config.toml
init_std_o = 0.00288
lr_mult_o = 1.67
batch_tokens = 65536
Each number is 128 + 32 x the weight over its row's rms, rounded and kept within 0 to 255. Layers, rows and columns count from 0. The size above them is the row's rms in percent of the matrix's.

# layer 4 MLP down, 320x960, rms 0.0364, rows 132-195, columns 192-239
size [ 94 102  95  97 108 102  91  98  91  91 106  83  98  96  94 103  99  94  93 110 104  91  94 102  94 101  99  97 121  92 100 105  88 108 107 105  99  97 100  94 101  92  99 105 104 105  92  99  97  96  97  97  89  91  94 103 105  94  93 100  93  95 102 101]
[[108 119 130 140 159 150 114  45 143 101 131 182 140 134  72 105 173 133 158 161 164 121  83 140 136 120 123 128 129 124 103 139 135 141  66  72 104  57 136 117 149 150 127 131 170 123 140 117]
 [ 61 149 116  82  76 117 132 115  91 213  97 160 131 167 177 162 101 177 125 125 128  73 170 146 122 119 130 152  73  48  86 104 161 137 128 124  92 133 126 138  95 154 161  98 129 145  71 116]
 [142 174 138 169 147 121 186 161 187 131 109 113 113  89 205 195 179 100 156  52 148 184 179 120 119 120 128  73 206  98 172 104 100 170 180 191  90  80 130 127 108  92 105 139 102 151 123 129]
 [138 110 160 128  89 131 129 167 163 148 166  60 139 189 159 123 140 130 134 135 124 106 107 181 120 123 117  72  82  87 103 147  79 151 138 113 134 151 139 138 140 115 160 142 167 149  82 168]
 [154 122 140  58 130 148 158  73  99 141 171 166 169 154 114 115 162 165 122 143 115  65  78 128 163 127 105 117  79 112 150 149 127 130 126 176 151  86 130 110 157  75 110 154 141 146 142 100]
 [125 151 135 133  77 124 178 107  47  50 129 177 103 165 133 171 133 134 117 124  90 224  70 115 143 150 103  78 129 102 184 139  71 137  51  96 114 237 134 105 135 112 136 131 135 101 165  53]
 [124 163  89  86 107 124  85  41 154 148 120 177  86 115  79 114 107 108 134 102 128 111 140 120 117 112  98 156 172 109  92  99 172 149 109 117 124 153 105  85 112  75 110 122 158 108 157 143]
 [175  57 140 117  82 127 126 126 148 182 142  95 158 194 139 114 101 162 130 117 137 133 129 146 147 113 155 139 160 155 100 142 127 128 115 129 118 104 146  83 156  59 221 151 141 155  92  93]
 [147 119 139 158  85 126 106 112 137  77 160 135 152 123 119 121 139  92 147 166 188 108  41 154 160 100 138 112 108 157 165 175  48 169  47 139 127 113 152  75 168 105 129 163 141 158 135  99]
 [ 51 152 115 108 176 134 134 130  91 120 134  49 140  95 166  99 100 193 114 119 132 112 172 139 161 112  74 182 141 121 119 118  99  97 190 155 146 159 125 165 100 158 143 120 102 158 195  97]
 [130  75 111  85 139 134 120  82 120 187 148 213 108 152 141  98 162 186 118 137 117  67 122  97 138 141 114  77 102 139 136 129 103 167  87 206 107 108 115 187 132 116  88 119 134 143 118 163]
 [101 128 116 150 128 117 121 138  64 171 122 118 110 152 154 147 148 164 107 125 164 195 139 132 112 111 118 101 173 131  74  93 145 152 135 131 152 155 114 131 101 119 118 105 132 117 171 121]
 [109 148 111 137 153 137  91 134 142 130 103  95 129 157 164  67 153 212 169 119 143  64 109 124 163  90 154 123 174 166 117 117 140  95 166 167 103 123 125 138  95 149 105 127  96 153 137  80]
 [140 111 128 143 140 126 123 123 104 157 131 138 131 109 169  64 187 136 125 109 158  99 199 202 151 127 140 133 174 176  89 107 139 158  98 173 114 117 123 163 167 172 159 118 108 102 116 182]
 [132 177 106 145 109 141 109 208 196 147 141 196 116 128  87 142 116 148 151  97 120 165  72 133 150 148 172  66 146 164 102 127 147 105 164 141 127 139 120 114 129 143 143 124 110  98  50 156]
 [162 183 108  98 146 111 173 140  68 172 127  33 131  84 166 153  99 136 111  87 162 132 115 120 140 124 149 126 148 157 152 126  93 143 198 188 141 176 129 129 127 145 121 118 147 164  84 160]
 [118 146 124 117 160 130 129 211 167 154 102 142 103  92 134  90 124  92 109 111 131 112 102 174 150 161 134 152 160 154 213  92 109 128 186 158 104 175 117 138  87 109 127 115 134 150  90 139]
 [115  98 128 160 183 157 134 100 140  87 127 209 119 153  71 156 132 112 144 126 140 224 111 156 144 128 123 129 150 108 110 142 128 107  68 139  79 158 133 100 127 132 121 134 165 117 203 135]
 [ 75 128 102 131 130 110 161 150  90 171  76  56 150 109 105  87 129 165 118 109 164 159 113 156 128 131 127 154 161 152  98 130 111 177 122  97 136 190 108 119 105 150 127 109 136 145 151 206]
 [115 157 134 129 116 108 173 112 140 113 122 139 117  97 128 152  90  99 126 131 157 131 102 101  91 114  97 174 202 150 183 105 134 184   0 131 146 156 107 138 120 141 135 108 114  97 210 184]
 [141  96 140 175 107 116  98 108 170 177 132  76 156 126 128 101 148  64 121 109 121  35 125  82 118 142 166 112 164 177 106 117 156 121  53 141 182 146 132 134 149 146  95 126 114 125  98  77]
 [165 125 119 153 160 147 136 122 151 141 131 136  98 196 150 135 115 255 131  96 203 130 177 138 163 151 135 114 125 127 107 125 111 128 255 130 143 100 120 150 115  81 114 110 157 125 158  91]
 [130 165 123 141 130 102 160 111 144 104 147 114 102 137 106 112 147 118 128 128 137  55 160 123 111 160 136 122  82 154 137 119 148 117  70  86 112 153 121 151 143 139  63 127  73 116 153 157]
 [233 194 173 133 158 145 189 158 166 126 178  99 157 163 113 133 118 133 124  81  88  24  45 117 142  90 127  96 116  56 136 151 123  92  85 105 133  89 154  91 176  79 119 151 148 137 100  93]
 [119 161 126 121 123 129 105 121 171 145 133 104 126 152 110 122 138 162 147 150 115 100 139 139 140 120 149 163 126 147 105 144 122 155 162 160 100 115 145 113 138 134 147 136 145  44 109 111]
 [103 157 146  35 128 143 161 146 133 114 139 103 109 128 114 113 196 238 122 166 186  64  55 107 134 185 113 134 136 143 119 150 122 137 186 142 169 174 136 136 166  42 132 132 120  67 142 109]
 [168  95 121 141 171 130 182 170 118 113 119 118 121 179 200 189 182 136 123 159  89 113  72 153 131 168 128 141  63  87 114 116 113  96 106 120 205 105 127  90 155 148  84 132  99 169 139 179]
 [159  91 105 120 202 153  89  91 141 155 153 130 147 170 149  66 144  98 132 108 115 200  91 144 143 112 134 120  45 143 138 139 110  80 147  70 129  25 129 135 136 165 137 151  89  90 152  41]
 [164 106 156 120 111 149 140 138 146 103 154 137 159 143 132 110 170 155 118 172  79 104 115 123 122 112 114 114 137 168 107 154 104 117 238  78 118  94 155 120 175 109 189 158 109 130  93 117]
 [141 103 129 190 131 123 117 115 157 147 118 134 116  99 113 112  65 123 114 126 126 193  85 126 163  87 106  78 150 104 135 112 144 152 109 184 122 195 117 122  80 143  75 130  74 158 116 170]
 [127  96 139  74  94 125 147 207 140 190  97 106 154 169  84  79  78 147 137 151  89 164 178 179 136 168 144 119 101  79 129 128  92 151 188 169 127 140 120 170 111 147 174 123 158 136  64 118]
 [159 164 145 118 249 157 161 148 154 137 141  64 159 160  91 109 138 129 132 114 135  50  56 128 120 136 136 104 150 100 159 129  72 123 212 139 120 127 141 130 152 135 134 141 178 139 119 157]
 [122  94 161 138  79 155 121 192 162 127 120  71 183 150 161 141 126 160 118 121 184 123 117  76 149  79 136 107  75 141 167 149 120 125  86 117 216  97 144  99 111 112 140 147 157 133 162  89]
 [155 158  99 181 160 120 120 193 144 173 133 132 136 126 145 124 154 175 113 126  97 109  46 156 123 129 143 155 156  33 127 130 104 146 140 123  45 129 136 156 142 189 160 141 142 128 134  76]
 [118  63 120  96 151 121  88 135 118 127 129 122  99 130 118 141 117 187 143 139 122 165 118 152 158 114  62 185  95 151  97 118 142 110  39 125 171 229 123 129 150 131 109 112 109 125  69 158]
 [ 95 137 116  98 189 134 106 120  83 142 140 175 117 131 136 136 117 115 138  78  93 132 127 100 140 154 117  98  89 154 120 128 121 152  81 138 128 131 134 171 127  92 156 129 109 123 100 108]
 [161 169 136 117 211 149  67 114 127 193 143 144 123  56 146 128 188 132  93  98  97 131 143 108 135 138 112 119 174 178 141 135 179 108 255 147 154 218 136 165 168 180 110 132 140 105 103 128]
 [167 128 121 150 159 120 119 123 143  62 123 181 160  64 153 154  74  81 143 119 136  88  81 104 123 186 101 118 181 132 131 131  48 130 125  77 109 134 137 142 143 151 120 139 113 148  66 146]
 [ 99 116 139 157 157 142  98 128 160 136 130 165 126 179 132  84  78 171 154 131 126  75  72 103 156 148 150 138 186 203 122 152 140 133 230 113  82  71 129  80 120 121 214 144 110 132 199 128]
 [144 231 130 178 154 128 106 100  97 152 106 102 122  57 149 108 160  91 137 135 120 137 149 143 123 126 163 171 141 168 136 137 173 146 117  88 144 191 110 128 125 160 142 109 114 150 191 107]
 [157 110 162 130 110 143  91 151 153 131 179 101 159 126 125  97 121  89 112 119 190  62 133  92 148 133 132 122 119  43 147 160 137  86 129 139 107  98 155 122 161  77 125 166 145 145  69 106]
 [136 176 128  98 152 144  82 186 157 159 108  39 116 221  89 115 171 115 131 166 143 205 114 163 150 136 104 133 127 108 119 102 124 110 172 127 129 190 115  76 111 117 120 106 188 159 120 136]
 [175 137 129 121  62 129 115 149 188 138 126  56 109  52 196  83 160 111 141 103 141 103 201 117 106  34 135 176 174 156 125 124 114 181 115  67 135 173 128 156 124 132 166 115 121 143  66 135]
 [ 97 126 141  73 160  97 110 113 117 135 114 150 114 101 137 151 159  99 119 134 162 144 125 153 155 125 112 126 126 188 138 111 161 158 188  94 216 154 128 144 106 142 120 112  85 137 149 122]
 [101 105 104 155 249 126 106 197 171 233 122 157 124 128 125 139 152 127 104 114 106 142 166 132 111 111 118 168 114 170 121 128 134 127 102 153 131  42 127  75 124 120 161 112  98 110 122 207]
 [190 194 146 134 113 120  99 136 135  99 143 155 148 108 157 121 119  75 128 130  53 159 103 141 147  82 112 104  61 109  83 150 123 119 127 176  85 153 147 114 162  71 135 148 126 186  89 134]
 [120 134 138 107 113 134 114 111  87  90 106 105  89 118 126 134 135 132 107 136 115 169 154 143 127 140 140 176  84 163 121 104 151 151 159 138 163  90 113 118  97 110 163 126 141 145 127 188]
 [123 147 129 190 185 123 118 108 151 168  99  77 136 218 120 210 180 201 133 133 134 181 132 120 175 161 120 110 113 169 141 106  88 133 207 136 146  94 124  92 136 112 129 133 158 109  79 155]
 [ 98 151 160  77 151 155  68 139 120  71 122 117 149  43 191  69  88 135 132 101 130  67 130 149 138 122 142 110 188 165  88 143 115 186 105 123 127 173 133 167 159 126 132 149  54 111  52 143]
 [162 108 113 148  81 125 128 143 133  48 130 140 127 119 114 151 155 162 140 142 179 152 130 103 137 182 117 122  67 129 103 146 128 118  39  91 151  89 136 114  98 110 155 132 100 115 167  78]
 [143  66 160  90 130 135 106 130 152  52 137  83 154 150 141 122 200 126 130 135 153  78  63 122 106 135 138 109 156 153 143 151 135 138 173 160 135  45 144 148 134  60 126 131 154 182 119 145]
 [147 134 132 152 101 162 138 153 135 203 149 142 116  97  54 159 125 116 147 129  72 216 134 111  31 127 149 154 151 122 134 138 101 104 218  97  94  63 148 103 135 101 140 147 143 106 176 133]
 [180 205 135 100 107 131 161 118 172  74 133 183 137  45 100 107 123  66 157 134 100 152 173 153 137 102 134 100  90  94 155 130  74 156 217 199 169 111 141 131 132 123 177 130 119 131 154  96]
 [104 202 149  75 131 119 205 143  65 192 107  86 111 110 127  72  99 167 163 105 150 128 172 142  85 105 131 161 111 133 138 121 175 140 144 147  99 148 120 118  91 142 108 116 158 188 102 118]
 [158 135 115 105 255 138 129 118 136 110 156 157 165  86 125 104 123  92 143 107  89 113 142 147 152  96 167 140 111 163 164 155 126  97 116  68 106 171 155 128 148 128 181 145 170 183 145 147]
 [126  59 130 139 117 129 124 153 124 192 148  68 124 117 115 142 161  69 143 111  93 131 142  89 112 164 120 108 181 107 206 138 106 110  53 163 115  75 143 143 153  83 111 148 133  83 125 139]
 [127  86 152  87 228 116 124 114 122 147 101  41 113 120  65 143 106 119  94 130 149 138 123  68 187 148  99 133 121  96 110 123  82 118 144 109 122  78 109 121 102 146 153 104  90 107 251 102]
 [127 104 127 213  47 131 145 129 109 118 143 170 142  58 150 166  73 111 105 144 129  30 100 155 120 112 107 184 108  76 127 142 128 147 131  82 105 163 130 156 108 142 138 133 128 137 112 154]
 [162 159 142 135 178 135  75 139 167 135 140 154 141 185  66 129 184 147 134  94 113 126 191 130 162 166 114 138 106 165 116 134  83 136 108 175 139  86 122 150 126  62 104 130 139 109  48  92]
 [140 173 170 139 118 150  78 142 156 139 155 159 174  52 158 136 117 151 136 120 130  92  91 143 147 151 119 132  86 117 125 165 152  96 164  51 145  30 146 166 171 182 125 153 131 149 163 103]
 [122  75 131 125 193 149 131 133 117 166 130  76 123  92  53 130  93 148 176 139 131  62 134 137 116 185  98 165 217 141 150 145 153 112 101 126  57  66 142 122 121 144 140 148 120 122 214 115]
 [147 200 121 101 156 119 149 163 124 122 116 121 133 129  59 118 166  85 101 152 168 142  97 109 205 109  97 132 114 187 132 155 127 151 178  39 141  86 134 166 158 168 170 142 160 129 132 142]
 [136 100 141  83 119 120 128  94 125  76 157 108 171  98 130 100 143 120 136 147 132 189 190 118  79  96  98 102 180  92 141 162 112 121  71 187 138 106 131 151 183 100 147 149 147 135 140 164]
 [133 124 105 174 146 118 153 135 106 161 130 114 104  53  53  94 123 134 117  88 155 142 146 146  98 153 155 114 188 113  97 113 130 123  58 178  96 101 116 145 120 144 160 123 151 102 114 204]]